Each number is 128 + 32 x the weight over the matrix's rms, rounded and kept within 0 to 255. Layers, rows and columns count from 0.

# layer 6 MLP up, 2560x640, rms 0.173, rows 495-537, columns 480-559
[[153 122 172 130 114 128 117  88 152 125 139 153  99 132 114 124  93 163 125 199 124 148  69 132 129 128 108 135 146 111 124  93 199  96 145  92 203 165 103  83  93  70 122 125  97 131 114 124 143 129 150 127  99 124 118 101 140 111 162 106 158 103 139 165 157 130 151 172  69 143  86 175 116  89 126  89 151 167 118 153]
 [ 84 156  30  90 166  44 150 114 163 132 174 140  85  70 110  99 109 162  48 159 185 142 144  74 141 143 155 123 104  58 131  95 206  71 141 147  73 114 122 187 110 167  84  87 197 127 148  80 163 158 150 156 162  73  93  92 140  70 156 131 168 162 137  88 131 121 133  73 125 174 120  88  94 113  94 127 117 160 165 150]
 [166 112 144 154 155 153 147 127  95 126  79 162 188 105 147 153 135 127 130  81 134 168 119  69 146 170 122 128 193 171 125 131  91 160 181 120 140 168 126  94 110 188 180 128 128 139 134 103 113 155 135 123 125  90 106 133 124 154  69 163 180  74 142 181 178 148 146 124 109 116 134  80 131  78 140  99 145 135 114 142]
 [128 215 105 126 119 117 144 123 154 166 205 160 108 117 139 130 171 149 156 139 129 159 122  96 136 110 157 184  52 117 139  93 168 119 103 131  94 133 174 124 135  96 106 172 119 117 105 187 157 109 134 116 209 130  81 177  85 107 163  77  57  96 122  56 118 119 123 118 114 184 152 175 148 186 122 144  95  54  87  67]
 [ 65 131 158 106  65 133  98 161 107 110  99 100 127 119 102  87 139 153 144 113 132  93 124 119 103 146 156  43 115 105 159 192 160 150  83 170 153 129 165 163  93  95  56 144 119 121 108 160 147  90 144 136 139 135 187 108  79 141  97 155 181  86 116 100 129 121 126 122 119 142  77  68 127 110 117 136 146 147  62  99]
 [173 136 120 158 120 101 177 127 186 155 144 152 167 120  79  82 100 161 122  67 156 136 114 135 132 104 128 189 142 137 117 104 116 100 126 136 115  71 174 143 143 205 103  86 208 205 145 170 161 135 174 140 128 131 159 110  63  72 116 150  61 142 104 104  94 153 152  95 126 125 144 123 129 100  88 125 106 134 150 104]
 [139  80 117  49 163 129 115 123  77  99 119 117 122 131 117 148 127  91 152 135 103  69 129 115 155 173 107 134 138 103 133  74 110 114 126 137 169 149 140 139 128 110  73  95 148 167 148 184 135  49  98 190 188  94 149 122 169 119 152 120 153 116 114  58 156 182 118 139 192  98 137 167  70 132 126  96 123 115 176 200]
 [ 83 139 137 196  60 158 101  74 167 181 126 134 156 132 103 103 121 101  85 132  93  86  91 113 177 119 146  85 157 128  96 105 191 128 159 216 123 104 107 177 117 141 137 105 165  99 119 161  71 100 117 123 157 125 133 160 125 113 159 179  68  95  69  47 179 174 103 118 153 167 148 145 147  99 166  97 119  96  99 142]
 [134 169 150  89 105 163 165  90 161  65 142 169 176 196 136 129 128 147 160 148  83 169 119 185 126 149 121 122  98 122 115 144  85 109 134 108 158 119 120 181 131 169 113 153 126 147 125 178 118 138 132 104  53 122 165 118 149  91 100 112 127  95  97 104 148 193  93 151  97 109 142 170  82 103 132 111  81 107 114 164]
 [118 121 113  92 131  49 108 118 105 107 179 146  99 171 115 133 117 148  94 132 149 150 122 115 153 105 109  96 124 138 105 108  88  82 113 113 111 121 122 159 114 101 135 126 113 123  91 120 145 176 150 137 133 108 131 176 150 129 135 110 117 135 123 138 123 103 179  97 132 128  86 168 191 112 140 123  86 160 138 191]
 [131 170 167  73 141 124  73 146 112 121  94  95 111 138 138 104 129 190 168  92 134 125 171 133 189  93 185 122 133 122  89 163 141 121  80 115 124 152 127 160 142 132 186  95 158  97 105 111  71 157  95 120 127  76 114 134 145 135 101 134 134 113 131  95 154  93 154 172 119  62 118 114 132  99  75 141 147  95 228 149]
 [101 191 115 168  34 124 166 127  72 121 115 106 180 159  72 123  94 106 193 150 104 158 132 105 139 122 190  63 136 126 124 122 109 126 192 177 141 160  74 137 100 151  61 116 164 144 157 236 136 123  91 122 127 163 168 103 117 136 139 103 123 112 121 105 133 175 125 151 108 163  83 107 171 152 132 148  75 105  49 114]
 [101  92 165  88 131  98 157 106 160 173 206 123 148 119 116 185 125 101 124 172 142 169 164 149 121 116 190 121 163 153 139 131 152 147 154 127 130 126 145 105 153 134 132  94 108 124 127 123 143 165 121 107  92  99 152 167 105 117 162 136 177 122 144 145  96 149 129 110 150  87 141 118 114 124 170 117  74 115 146 124]
 [131 120 159 139 146 116 123  78 130 144  98 197 139  90 123 144  88 146 183  99 144 130 145 127 164 132  96 132 115 106  91 121 181 129 156 132 117 129 131  71 144 166 135  54 135  80 125 132 139 129  79 132 144 147 132  71 148  96  93 145 162 100 124 127 117 184 140 126 222 145  96 102  89  97 120 142  73 111 181 155]
 [ 95 174 117  97 151 134  72 188 133 224 145 157 130 111 170 123 112 129 118 158 108 130 123 195 168  85 153 109 106 164 169 182  95 148 171 104 171 144 120 135  95 161 101  56 193 137 122 117  89  87 140 139 118 134 136 132 153 177 164 120 117 164 166 116 126 130 107 151  70  90  87 122 170 126 137 103 140  92 195 132]
 [ 95 131 167 110 148 146 138 116 119 169 172 141  87 139 115  93 107 117 208  85 140 197  71 122 201  90 102 117  98 112 166  71  78 113 108 176 152 102 139 172 134  93  76  89 110 136 207  38 113 148 107  84 104  97 117  83 122 172 213 132 113 153 112 150 127 178 115 121 161  94 153 137 147 122 163 115 145  79 129 108]
 [112  91 132 151 136 137 117 101  62  91 156 123 155 119 142 133 114 133 135 118 105 131 134 158 182 138 103 153 131 153 149 113 102 187 106 155 160 128 150 149  91 141 136 131 136 103 128 184 123  86  73 107 109 131 153 146 174  95 154  97 122 198 160 125 136  64 130 132 149 125 128 125  94 147 111 123 177 107 116 129]
 [ 87 111 124 137 117 137 131 113 129  76 114  95 148 122 142 193  83 148 211 163 161 101 115 171  92 104  99 147 127  80 118 116 118 133 103 136  97 135 158  79 129  87 179 103 145 145 146  64  80 155 202 125 146 152  96 183  96 166 171 135 123 114 121 118 156 139 142  82 133 149 107 157  99 130  98 127 114 118 154 115]
 [106 167 104 137 159 183 131 181  76 126  49  96 178 121 126 144 214 122 148 186 178 137 107 171 127  99 120 151 155 127  94 168 158 101  60 109  96  87  95 164 142  92 105 150 160  87  95 159 131  87 123 171 114 185 115 124  73 151  72 135  90 164 133  81  64  52  58  36  96  77 167 147  85 128 129  96 131 201  73 131]
 [195 189 186 138 126 150 130  79 172  90 121  61 205 105  87 113  87 111 125 136 119 198 113 165  83  54  64 191  89 145 137 169 120  97 112 154  95 172  87 181 138 136 101 158 120 109 159  95 112 135 173 125 122 136 141 211 151 237 131  68  38 160 119 110  89 136 110  56 152  44 222  58 107 145 203 139 110 174 125 138]
 [ 59  31  82 158 186 156  95 153 147 162 221 195 169 153 120 146 111 139 126 196  92  98  95 101 177 159 170 101 158 235 129 118  70 158 146 133 161 135 122 142 184 118 153 109 161 156 120  81 105  75 148 130 154 194 118  74 119  97 171  99 221 148 137 155 123 102 143 149 138 108 131 101  92 128 143 153 147 134 184 134]
 [113 166 156 138  83 201 115 100 171 124 175 102 227 123 144 131 133 133 179 140  93 112 127 130  71 151  96 199 140 197  93 170 142  76 116 127  70 110 125 200 144 128 184 111 137 174 163 162 118 185 129 105 131 127 185 154 161  72 114  91  91 150 156 125 127  87 159 101 166 119 201 147 104 164 166 112 104 149  88 153]
 [103 143 165 100 150 127  76 107 158 173 108 134 118 109  97 130 127 126 119  77  83  99 153 125 120  92 157 170  99  95 129 139 163  50 162 157 152 141 118 151  94  95  34 135  89 152 147 122  74 173 122 152 161 137 189 130 149 104 155 157 108 135 113 131 184  95 138  89  89 145 136 172 125 146 134 138 123 128 115 103]
 [196 166 112  89 143 113 148 161 120 175 121 111 133 115 164  79 102  95 134 149 233 199 129 126 101 127  86 143 114 146 171 139 127 150 185 157 134 176  96  82 142 122 111 162 149 163 111 175 132 132  67 151 139 142 168  84  33 141  20 126 118 154 128 172 200  56 118  71 130 106 110 100  86 146  76 128 123 100  95 141]
 [125 126  76 174 102 149 151 162 115 174 149 113 146  48  88 105 112 124  85 133 121 116 165 111 128 133 119 167 164 103 121 159  83 126 161 100 159  87 104 121 107  31 134 129 180 163  73 118  71 124  98 183 194 146 124  99 159 177 168 133 120  86 148  78 119 121 127 107  95 120 121 104 112 136 134 146  38  45 155 163]
 [132 129 156 155 129 112 139 116 136 104  86 118 205 104 129 127 213 226 113 108 144 153  90 111 103 198 179 137 137  90 110 169 152 148 156 147 157 138  61 135  81 166 151 108 128 134 141 146  78 157  98  72 119 101 154 130 191 122 124 145 128 129 156 166 152  97 115 135 157 146 155 111 130 175  69 150 150 130 111  99]
 [ 90 150 126 105 129 141 106 198 128 166 154 144  62 135 104 113 139  99 124 106 146 112 153 116 149 108 129 160 142 106 199 135 119 152  89 146 127 131 199  93 139  63 159 170  67 161 120 102 144 113 110 123 124  75  96 163 154 158 116 158 126 255 157 138 120 112 143 134 112 143 119 129  95 166  88  77 144  97 143 128]
 [152 186 123 128 136 162 174 117 180  58  53 120  74 177 195 118 152 132 147  97  86 124 144 142 121 136  78 129 110 202 133 158 152  88 119 104  89 105 138 197 153 142 121 148  91  92 159 121 122 116 130 182 148 113 144 149  83 132 113 148 166 106 107 137 127  60 131 198 104 105  72 105 163 153 133 106 125 152 104  52]
 [175 133 162 163 109 190 171 134 122 176 102 133  83 147  80 135 109 125  86 138  67  78  76 106 185 140 106 163 118 120 128 147 141 144 125 105 128 107  79 154 133  87 154 171 138 186  97 172  98 159 117 211 111 151 124 108 116  78 167 123 145 146  92 100 141 155  87 143 119 137 101 134 207 147 106 142 131 120 149 159]
 [105  78  91 131  81 145 174 148 118 201 102  76 114 115  95 153 115 133 139 140 148 130 120 102 111 172 214 146  92 107  92 134 104  87 161 159  97 112 131 124 140 112 125 120 116  93 196 155 155 119 125 138 108 161  93 200 107 140 126 152 119 132 179  64  71 145 139 138 122 106 108 132 105  81 104  32 104 125  99 128]
 [145  95 131 123 124  92 128 163 145 111  93 210 109 169 160 146 146 165 121 115  79 143 134 150 107  97 128  98 105 136 110 100  90 141 172 141 142 136 187  99 125  82 127 152 101 150 125 126 148 134 146 146 149 124 111 119 135 101  78 110 123 107 177 124 125 137  91 102 205 144  83 136 187  98 168 165 119 117  72  95]
 [165 143 116 125 114 118  95 148 157 158 125 120 151 141 121 113 150 103 122  93 115 175 155 137 153 103 108 149  95 106 139  89  81 114 131 121 121 212 126 122 115 147 110 123 139 110 157 100  98 175 122 123 130 184 128 106 157 166 120  98 129 148 113 109 134 118 129 147 108 190 119 151 123  93 108 111 119 103  72 168]
 [137 144 213 158  94 152  96 138 105 127 135 107 188 136 147 122 158  60 141 100 143  97  76 117 187 130 141 193 122 107 124 127 116 118 155 134  78 120 141 108 145 155 125 143 133 123 203 131 111 130 100  92 190 140 113 115 133  89 142 114 138 102 123 122 179 161 138  81 136  61  82 119 157 153  85 151 151 143  91 100]
 [147 164 122 107 121 131 120 100 136 147 135 149 111  75 108 124  89 165 131 126 118 178 116 170 150 120 109 135 135  73 117 193 162 132 153 136  86 127  92 119 122 159 152 111 171 177 137 141 122  72 121 136  82 115 107 171 158 148 115 160 208 102 142 105 114 124 127 185 129 159 144 164 118  71 157 127  87 138 123 144]
 [ 79 123 112  98  99 106 107 150 150 112  81 116 173 116 142  99  86 112 176 126 225 126 145  95 208  98 108  71 113 189  50 108 116 157  94 115 110 157  88 164 117 175 149 169 116  89  88 111 114 108  94 108  85 131  87 143  75 111  98 206 130  85 141  29 153 143 124  48 133 158  98  44  67 129 241 120 163 132  99 149]
 [134 108  99 124  85 116 105 141 103  96 117 100 135 228 112 111  95 145 225 180 147 137  33 131 110 104  89  75 183 147 156  72 121 167 158 113 160  47 199 124 116 114 185 101 144 148 139 149 188  89 126 132   1 130 165 120 137  61 160  58 104 105  99 125 179 178  99  60 187  59 119 146 182  89 125 155  33  77 128  93]
 [103 178 161 141 199 126  75 125 158  85 105 148 155 114 131  77 185 144  83 105  83 137 103 205  92 144 132 135 132  87 156 125 126  89 147 159 125 229 138 223  40 129 135 114 136 182 176 139  77 157 157  55 121 134 172  85 137 122 112 116 134 115 156 131 189 146  67 155 135 115 105 132 144 131 105 126 124  99 157 116]
 [122 119 115 145 144 123 136  95 100 163 114 140 135 129 151 108 122 121 165 175 124 136  90 126 104 108 150 123 156 152  69 148  94  98  71 110 124 116 157 167 121  99 169  62  89 102 138  87 140 149  95 122  67 144  44 103 115 117 124 155  75 101 132  66 179 124  92 108 118 123 125 152 189 151 119 115 131 113 131 122]
 [144  97  74 126 117 111 148 137 119 129 168 155 128 147 115 118 125  92 123  92 165 169  96  85 135 149 109  83 103 175 154 177 161 152  47 133 156  72 127  92 133  82 117 154 140 111 121 145  98 101 132  99 179 108  48 145 159  83 122 108  86  87 151  74 136 133 118 115 180 187 125 135 148 110 129 206 124  79 151 111]
 [136 150 117 144 178 169 200 198 126 162 122 162 134 160 125 149 120 138 101  66 137 172 115  96 104  60 115 163  93 157 121 217 103 150 116  89 110 110 163 111  71  78 166 168 163 165 112 130 182  62 116 111 126 161 116  83 120 140 124 126 125 109 167  69 134  98 114 138 157 116  65 171 127  99 114 149 100  85 199 161]
 [161 144 141  99 122 104 116  78 111 151 162 129 100 151 142 106 119 110  91 115 175 172 103 173  91  81 105 157 108 165 107 191 141 113 130 175 162 156 132 106 162 114 180 113  79 137 133 187 140 187  88 144 187 195 145 115  91 141 187 104 145  97 112 101  70 128  70 142 160 149 129 141 101 145 160 144 108  73 124 140]
 [ 92 102  91 164 137 106 115 142 200  98 100 141 145 111 135  94 133 127 113 149 120 163 150  84 136 107 141 168 125 181 119 179  73 203  99 110 151 139 135  99 192 149 146 123 164 149 110 204  87  40  86 129 201 129 111 131 127 162 121 155 139 130 120 130 109 127 187  87 136 102 137 133 151 178 106 141 126 119 158 167]
 [158 119 150  66 151 125 124 131 106  89  67 125 100 132 113 114  96 101 203 135 134 136 117 164 156 201 152  83 161 108 133 159 138  60 145 144 158 116 170  86 176 145 175 110 141 113 165 132 150 132 167 168  93 106 113 129  89 120 145 112 175 121 151 136 146 147 138  83 109 181 140 102  57 123 115 134 115  96 213 130]]
# layer 6 MLP down (transposed), 2560x640, rms 0.172, rows 495-536, columns 480-559
[[115 226 119  84 102 121 164 123 155 108 102 101 135  84  96 136 127  97 187  81 148 176 133  85 125 115  96 130 125 141 162 136 144 113 142  92 115 110 159 155  92 105 141 181 152  85  96 107 132  81 127 154 150 134 137  88 134  89 115  90 157 152 143 185  96  89 108 105  93  98  57 147  86 132 156  64 113 111  84 214]
 [179 105 103 135 194  81 157 118 204  87  94 146  66 117 149 168 133 136 129 105  92 144 157 143 133 137 131 114 102  80 123  90 100 117 119 140 145 142 123 123 162 134 121 106 100 161 126 129 170 163 199 178 158 101 117 172  98 107 167  86 147 117 169 179 106  89 171 146 153 135 102  97 130 107 160 152 116 149 110 119]
 [108 123 111 166 133 123 132 136 135  88 143 125 122 134 135  73 152  61 125 136 113  77 158 139 114 107 144 144 107  70 119 111 169 121  84 136 149  96 143 168 126 103 129  70 108 117 132 100  81 136  75  86 123 142 103 123 154 135 127  45 122 142 137 174  84 160 152  96 126 106 108 133 164 160 115 129 147 143 126 123]
 [157  87 167  76 149  99 163 126 118 117 133 108 110 100 127 135  96 180 120 132  95 164 143  87 139 114 116  36 147  39 165  91 135  61 166 163 129  82 159 104 115 152  60 122 180 132 121  66 131 134 154 161 101 139 141 133 138  84 167  96  97 134 130 168 128 137 130 137  98  87 100 109 140 132  73 155 102 133 150 163]
 [205 164 129 176 171 100 146  42 172  97 120 131 130 127  99 143 119 118 119 154 117 135 132  78 144 105 121  99  92 119 122 152  89 113  99 107 150 130 132 113 140 105 115 103 109 106 166  86 152  69 128 105 150 110 172 144 126 131 117 178 155 153 160 135 177 113 199 127  70  88 154  82 131  80 131 130  85 151 161 128]
 [165 186 158 157  64  68 189  64  60 143 149  99 124 159 122 123  63  84 134 152 144  50 104 136 117 148 179 109 128 130 114 152 178 115 143  91  77 167 125  98 180 102  84 108 147 179  99 173 143 211 114 120  66 139  90  99  96 147  60 138  98 126 113 172  87 135 115 107 120 151 150  99 161 158  72 117 125 121 107 147]
 [ 52 143 178 142 146 152 136 169 132  54 159 138 150 138 150 111 198  68 100 106 102 154 167 129  91  85  78 104 105 144 200 135  70 138  92 139  80 208 113 142 109  75 157 161 111 146 154 111 139 123 163 136 122 145 104  31 150 164 132 123 106 140 197 130 100 141 150 131 140 137 139  97 144 119 155 166  93 115 142  89]
 [140 138 128 118 145 117 118  85 189 135 137 102 127 149 157 120 163  87 132  78 143 139 143 172 107 105 147  93 178 115 112 122 124 125 112  75  95  90 172 152  49 110 120 211 146 114  98 129 123 170 164 108 155  90 116 120  89 153 125  85 103 121  78 111 100 134 139 140 138 112 127 134 122 203 153 122 112 113  98 117]
 [127 145 139  95 108 159 154 106 148 140 197 177 180 111 140 130 159 156 142 121 132  90 186 131  86 127  87 106 148 150 149  81 153 128  98 153  64 114  75  67 140  88 187 161 151 114 146 151 132 124 178 111 199 143 130 127 126 104 161 129 124 138 136 144 115 106 134 139 147 165 121  90  94 102 144 131  91 106 112 150]
 [150 145 110 163 154 131 155 127 140 118 143  90 141 159 116 122 114 104 111 149 163 106 125 158 120  78 183 148 114  96 108 111 113 119 125 147 137 138 135 147  44 178 108  70 106 157 165 154 121  53 163 140 159 176 121 150 108 120  99 104  99  86 145  82  86 119 135  72 184 106 135 125 183 151 122 145 159 166 168 121]
 [111 141  71 101 118 158 144 138 137 165 116 145 121 164 124 108 179 140 122 133  92 128 182 148 133  66 178 120 121 136 109  97 123  90 141 136 174 200 134 179  92  72 160 107  60 125 157 126 123 124  82 156 128 143 190 142 129 119 109 134 133 160 115 101  79 108 105 139 121 146 153  99  99 159 152 127  90 147  97 139]
 [165 192 126 165 133 100 146 118 147 209 184 137 123  93 158 103 119 117 110  93 152 150 124 180 154 108 131 116  98 152 149 133 125 144  90 122 161 138 160  99  86 118 143  67 119 154 159  94 133  71 170 101 134  67 112 162 171  99 115 177  71 116 170 145 124  76 136 116 161 137 125 160 105  99 185 138  70 153 162 137]
 [152  93 164 124 137 143  99  93  63 135 117 125 129 175  86 149 121 164 107 119  97 149 105 137 151 177 148 136  80 110 147 168  97 115 134 114 126 175 104 117 143 142  58  34 129 157 117  76 150 170 117 172 144 103 103 162 167 130 100 106  99 128 187 134 121 161 167  95 104  81 121 128 125 124 131 114 118 178  92 122]
 [161 160 109 130  71 112 140 147 120 120 126 141 125 107 142 153 141 130 122  42  73 106 137  94 123 178  98 139 108 161 155 100  70 141 198 155 156 130 115 145  74 122 133 141 134 133 103 173 141 119 152  74 169 139 145 144 141 110 188 121 128 152 135 121 121 134 152 113 160 131 140 146  88 139 138 155 177 109 113 123]
 [141 115 107  71 117 138 153  98 162 160 138  63 132 163 114 115 164  55  88  67 128 132 188  68  44 113 177  83 122 105 126 123 108  91 108  48 120 163 119 143 103 139 113 150 125 138 125 183 107 144 135  89 130 170  93 106 122 134 162 107 131 120 134 147 138 132  90 153 140 134 209 145 124 168 127 113 120 126 132 109]
 [127 112 104  53 136 132 137  96 163 161 119 127 118 115 127  96 103 177 122  97 122  83 152  98 140 118 143  80 157 167 134  97  61 145 109  91  72 173  92 126 142 103  87 173 125  96  99 100  70 136 131 154 120 112 160 162 117 140 160 148 124 116 106 117  86  99 175 115  94  98 122 143 124 149 159 147 129 111 116 116]
 [119 111 137 133 176 153 130 145  96  93 137 138  95 144 128 113  80 137 124 105 122 148 129 135 212 150 107 124 171 122  69  99 139 180 179 143  97 134 152 159 106 124  37  90 134 114  81 165  81 149 128 133 112 136 113 131 179 115 204 150 106 134 109 125 131 193  53 122 114 117  96 138 150 143  99  97 176 131  87 173]
 [106 141 166 125 106  84 149 153  91 116 110 121  69 105  80 145 113  69 148  76 171 220 125  93 142 156  79 131 115 183 114 141 173 102  59 115  97 102 161 178 144 139 150 142 158 132  80 150 149 148  97 141  95 138  75 157  85 139  72 121 113  77 131  94  86 139 183 168 143 150 102 158 139  67 132 162  71 175 101 122]
 [ 65 121 170 174 177 124 109 147 130 148 124 142 113  83 145  99 146 156 169  97 119 166 121 130 105 164 138 132 125 128 156 131 142 129 143  94 107 120 147  94 127 196 158 119 165 138  88 163 144 128 162 132  77 108 143  87 137 201 103 143 135  52 205 147 169  97 120 112 131 160 185 127 126 136 145  83 142 101 126 109]
 [188  98 105 110  85 114  85 113 125 150  83 147 167 215  87 118 160 105 116 141 194  72  78  94 170 104 150 171  90 153 145 176 104 150 111 135 160  85 141 127 134 169 111 160 144 159 183 115 144 100 154 153 100 144 130 127 142 125 165 151 122 114 126 145 156 120 188  51 149  80 112 155 142 147 102 104 146 127 153 173]
 [153 177 139 171 106  89 117  89 113 175 160 114 119 121 166 146 169 150 141 135 127 110 139 175  96  81  98  70 163 100 213 194 127 199  75 111 102  89 170 184 195 105  97  96 123 105  47  91 130 160 101 112 137  93 134 133 136 177 180 123  98 147 112 143 134 188  97 114 147 123 140 146 107 100  70 101 171 161 131  73]
 [121 156  88 157 171 113 101  97 126  85  93 153 145 123  75  78  95 124 134 161 151 103 136 167 116 100 135 141 152 121 157 123 139 118 111 131 153 171  55 123 192 113 142 111 120  37 161 112 137 142 105 163  87 143 109 151 125  69 100  78 116 191 115 156  84  99 160 127  44 145 159 126 200 138 117 127 109 144 155 124]
 [116 157 131 171  85 122 123 117 172 135 136  91 135 172 128 116  89  95 155 107 179 154  85 124 107 122 112 138 112 141 115  98  52 158 147 119  89  90 102 168 109 155 119 140  83 106 167 167  98 188  87 167 164 152 152 155 137  99  83 103 131 161  96  92 161  89 150 135 135  79 151 192 142 146 102 106 133 123 126 142]
 [161 167  64 153 129  40 140  99 128 127 166 168 144  79  71 174 108 140 130 138  69  94  69 124 131 125 112 107 112 112 115  90 115 117 126 100 138  76 118 141 124 140 120  82 166 114 177  82  97 194 106 103  80  75 117 145 149 110 180 101 166 102 176 120 148 171 106 101 122 104 105 141 112 159 130 133  54 146  66 110]
 [165 110 139 115 139 139 132  24  67 113 180 131 152  95 171  99 118 118  71 142 134  82  84 142 135 122 125  88  81 135  71 121 118 140 131 123 176 132 130 152 110 117 141 104 115 139 161 105 162 102 108  92 173 131 107 167 153 153  87 182 117 120  65 123 154 161 134 107 144 155 175 134 158 121 188  49 108 161  73 127]
 [ 98 112 142 124  89 127 145 143 110 127 136 135  75 161 134 124 161  73 141 120 138 111 153 160 139 127 133 127 101 158 111 101 125 172  86 142 141 131 141 154 112 143 144  93 152 188 123 104 177 140 138 109 136 139 131 136 117 112 115 132 125 164 163 120 139 139 136 133 134  82 144 157 176 198 138 186 135 182 157 113]
 [134 151 127 144 159 170 109  96 148 111 115 109 164 117 126 139 117 131 126 124 126 106 131 143 140 115 120 142 122 137 113 109  96 139 147 135 115 219 132 129 165 126 127 154 154 168 109 109 117 150 154 115 176  79 135 138 129 163  99 134  65 131  46 167 172  57 118 191 127  90 116 108 119 137 167 129 120 119 131 134]
 [104 103 146 174 163 119 131 137 119 148 203 121 134 141 132 134  78 135 105 122 210 117 145 148 123 167 126 159 153 134  93 160  75 184  97 164  82 136 161  97 124 127 150 127 124 136  77 144 128 102 119  91 145 174  96 150 101  97  92 101 109 150 161 173 144 149 141 141  73 125 119 122 114 121 138 121 110 109 163 155]
 [174 127 133  97 142 152 211 105 129 144 115 170 169 142 145 134  88 125 112  73 185  98 127 148 123 113 146 108 113 128 157 167 121  84 126 130 118 111 106 128 141 135 155 127 166 103 145 141 123 138 113 140 148 149 119 121 133 168 142 171  66 155 163 105 134 175 126 169 112  66 113 115 227  91 115 142  97 168 156 116]
 [141 113 116 109 141 105 113 118 115 137 158  95  91 138 143 146 202 154  35 186 152 156 112 135 101  98 122 152  91 106 123 128  92 101 101  97 115 160 143 166  96 154  73 101 146 154 107 128 120  75 136 188 101 153 168 115  74 115 111 162  90 134 105  57 134 160  96 145  98  83 208 158 140 130  95 125  80 179 201 192]
 [125 103 113 161 149  40 130 160 143 159 114 199 144 140 101 122 159 132 130 144 179  41 183 162 150  78 144 119  38  99  95 171  84  88  86  80 146 137 107 103 101 156 158 132 179 114 138 123  84 171 188 106 157 130  51  86  98 134 109 156  92 134 128 122 141 145  95  99 119 159 108 144 154 140 144  79 176 146 133 133]
 [ 95 140 143  74 153 139 162 155 123 125 182  85 114 150 132 132  90 123 114 138 150 146 102 136 168 128 143 122 106 117  73 130 129 114  89 183 122 138 119  66 119  72  93 152 153  94  95 116 123 158 146 140 156 119 111 169 119 150 147 112  92  91 126 147 101 142 119  79 139  94 122  99 198 134 125 156 179 113 168 116]
 [115 103 118 170 142 202 107 167  94 168 111 131  91 118 113 136 135 149  72 147  88 174 103 119 108  61 134 126 133  97 163 121 123 117 116 131 135 129 132 127 107  98 124 143 164 110 114 135 135 130 145 169  98 128 119 134 113 138 108 148  86  76 145 101 163  79 143 153 115 135 154 170  74 149 121 125 123 124 139  99]
 [ 41 131 123 124  74 199  70 120  85 134 145 136 115 107 140 166 167 139 155 141 103  83 118 160 116 102 138 160 173 134 118 111 179 164 127  87 164 104  94 163 153 111 169 129 113 161 160 100  59 156 137 148 143 123 138 125  74  94 133 133 126 130 116 110 126 112 148 181 182 139 188  81 135 133 123 137 107 140 140  84]
 [120 101 105 122 159 139 131 149  98 179 103 164 116 184 177 178 120 116 128 107 126 149 173 142 103 123 131 153 146  85  97 138  71 126 166 138 168 170  96 151 178 138 124 130 110 156 145 125  56 120 128  98 149 125 169 123 144 137  92 172 136 164 174 126 106 149 126 155 109 113 145  88 121 104 127 144  99 117 128 109]
 [130 114 122 173 207 125 102  96 181  60  66 128 131 113 138 148 104 101  85  92 150 135 134  68  83 102 118 143 143  89 119  94 154 152 187 145 101 108  47 181 186 134  95 199 109  97 168 136 115 183  30 110 103 177 143 177 172 131 126 154 124  72  71  99 100 118 181 162 143 151 139 152 137 202  80 117 166 109 183 140]
 [161 130  66  73 121 107 132  98  74 178 126 120 163 152 159 186  94 151 130 118 139 180  93  90 114  67 146 134 151  55 149 153 123 132 164 138  93 131  80 144 179  90 104  97 161 107 105  95  46 130 133 112 167  56 146 166 168 169 108 116  86 166 197 118  91 184 130 160 107  95 165 125  81  90 163 223 187 132 134 136]
 [124 110 185 135 156 102 148 129 150 127 131  97  88 109 137 102 109  98 152 107 141 101 122 130 117 143 121 191  62 100 137  72 137 154  85 154  51 104 135  98 110 141 192 170 104 148 120 105 101 160  73  94 104 125 107 121  98 159 157 104 150 153 150  97 155 120 111 117 198 138  87 114  72 130 149  88 124 168 137 131]
 [121 173 101 122 138 116 140 126 105 139  85 140 140 146 192  81 129 169 173 118 163 134 137 142 110 127  94 169 159 136 129 161 127 109 112  96 124 107 101 149 120 138  97  98 105  92 107 103 111 106 145  87 127 160  90 131 139 111 111 119 130 118 125 121 139 141  77 145 100  88 136 125 124 122  92  80 113 123 145 133]
 [204 207 104  66 129 122 146 115  80 135 102 113 118 153 136 136 112  61 137 188 131 125 137 161 114 164  97  88 108 100 142  73 125 134 114 128  98 108 149  79 141 108 132 129  96 125 125 118 208 179  83 111 160  73 180 126  66 113  92 149 168 158  95 147  76 158 139 131 145 177  89 136 122 163 102  97 104 119 135 165]
 [134 117 108 132 129  68 186  90 116 100 139 128 146 129 167  97 117 164 104 112 141 159 128 125 161 216 172 116 126 123  67 135 114 159 175  82 145 134 145  59  79 102 127  58 145  87 146 110  63 124 162 143 141 151 119 166 107 176 134 147 147 121 144 108 134  92 179 117 117  59 133 153 146 134 133 126  69  88 180 131]
 [ 90 120 109  99 102 160 121 155 157 115 111 125 177 145 146  90 134 119 114 128 131  94 158 129 117 157 179 120 165 125 179 163 228 149 165  80 139 156  79 122 140 154 166  90 149 180  87 107 124 119 112  81 171 105 240 183 176 139  86 198 147 145  94  80 117  85  78 104 209 130 152 138 128  97 124 108 158  67 122 146]]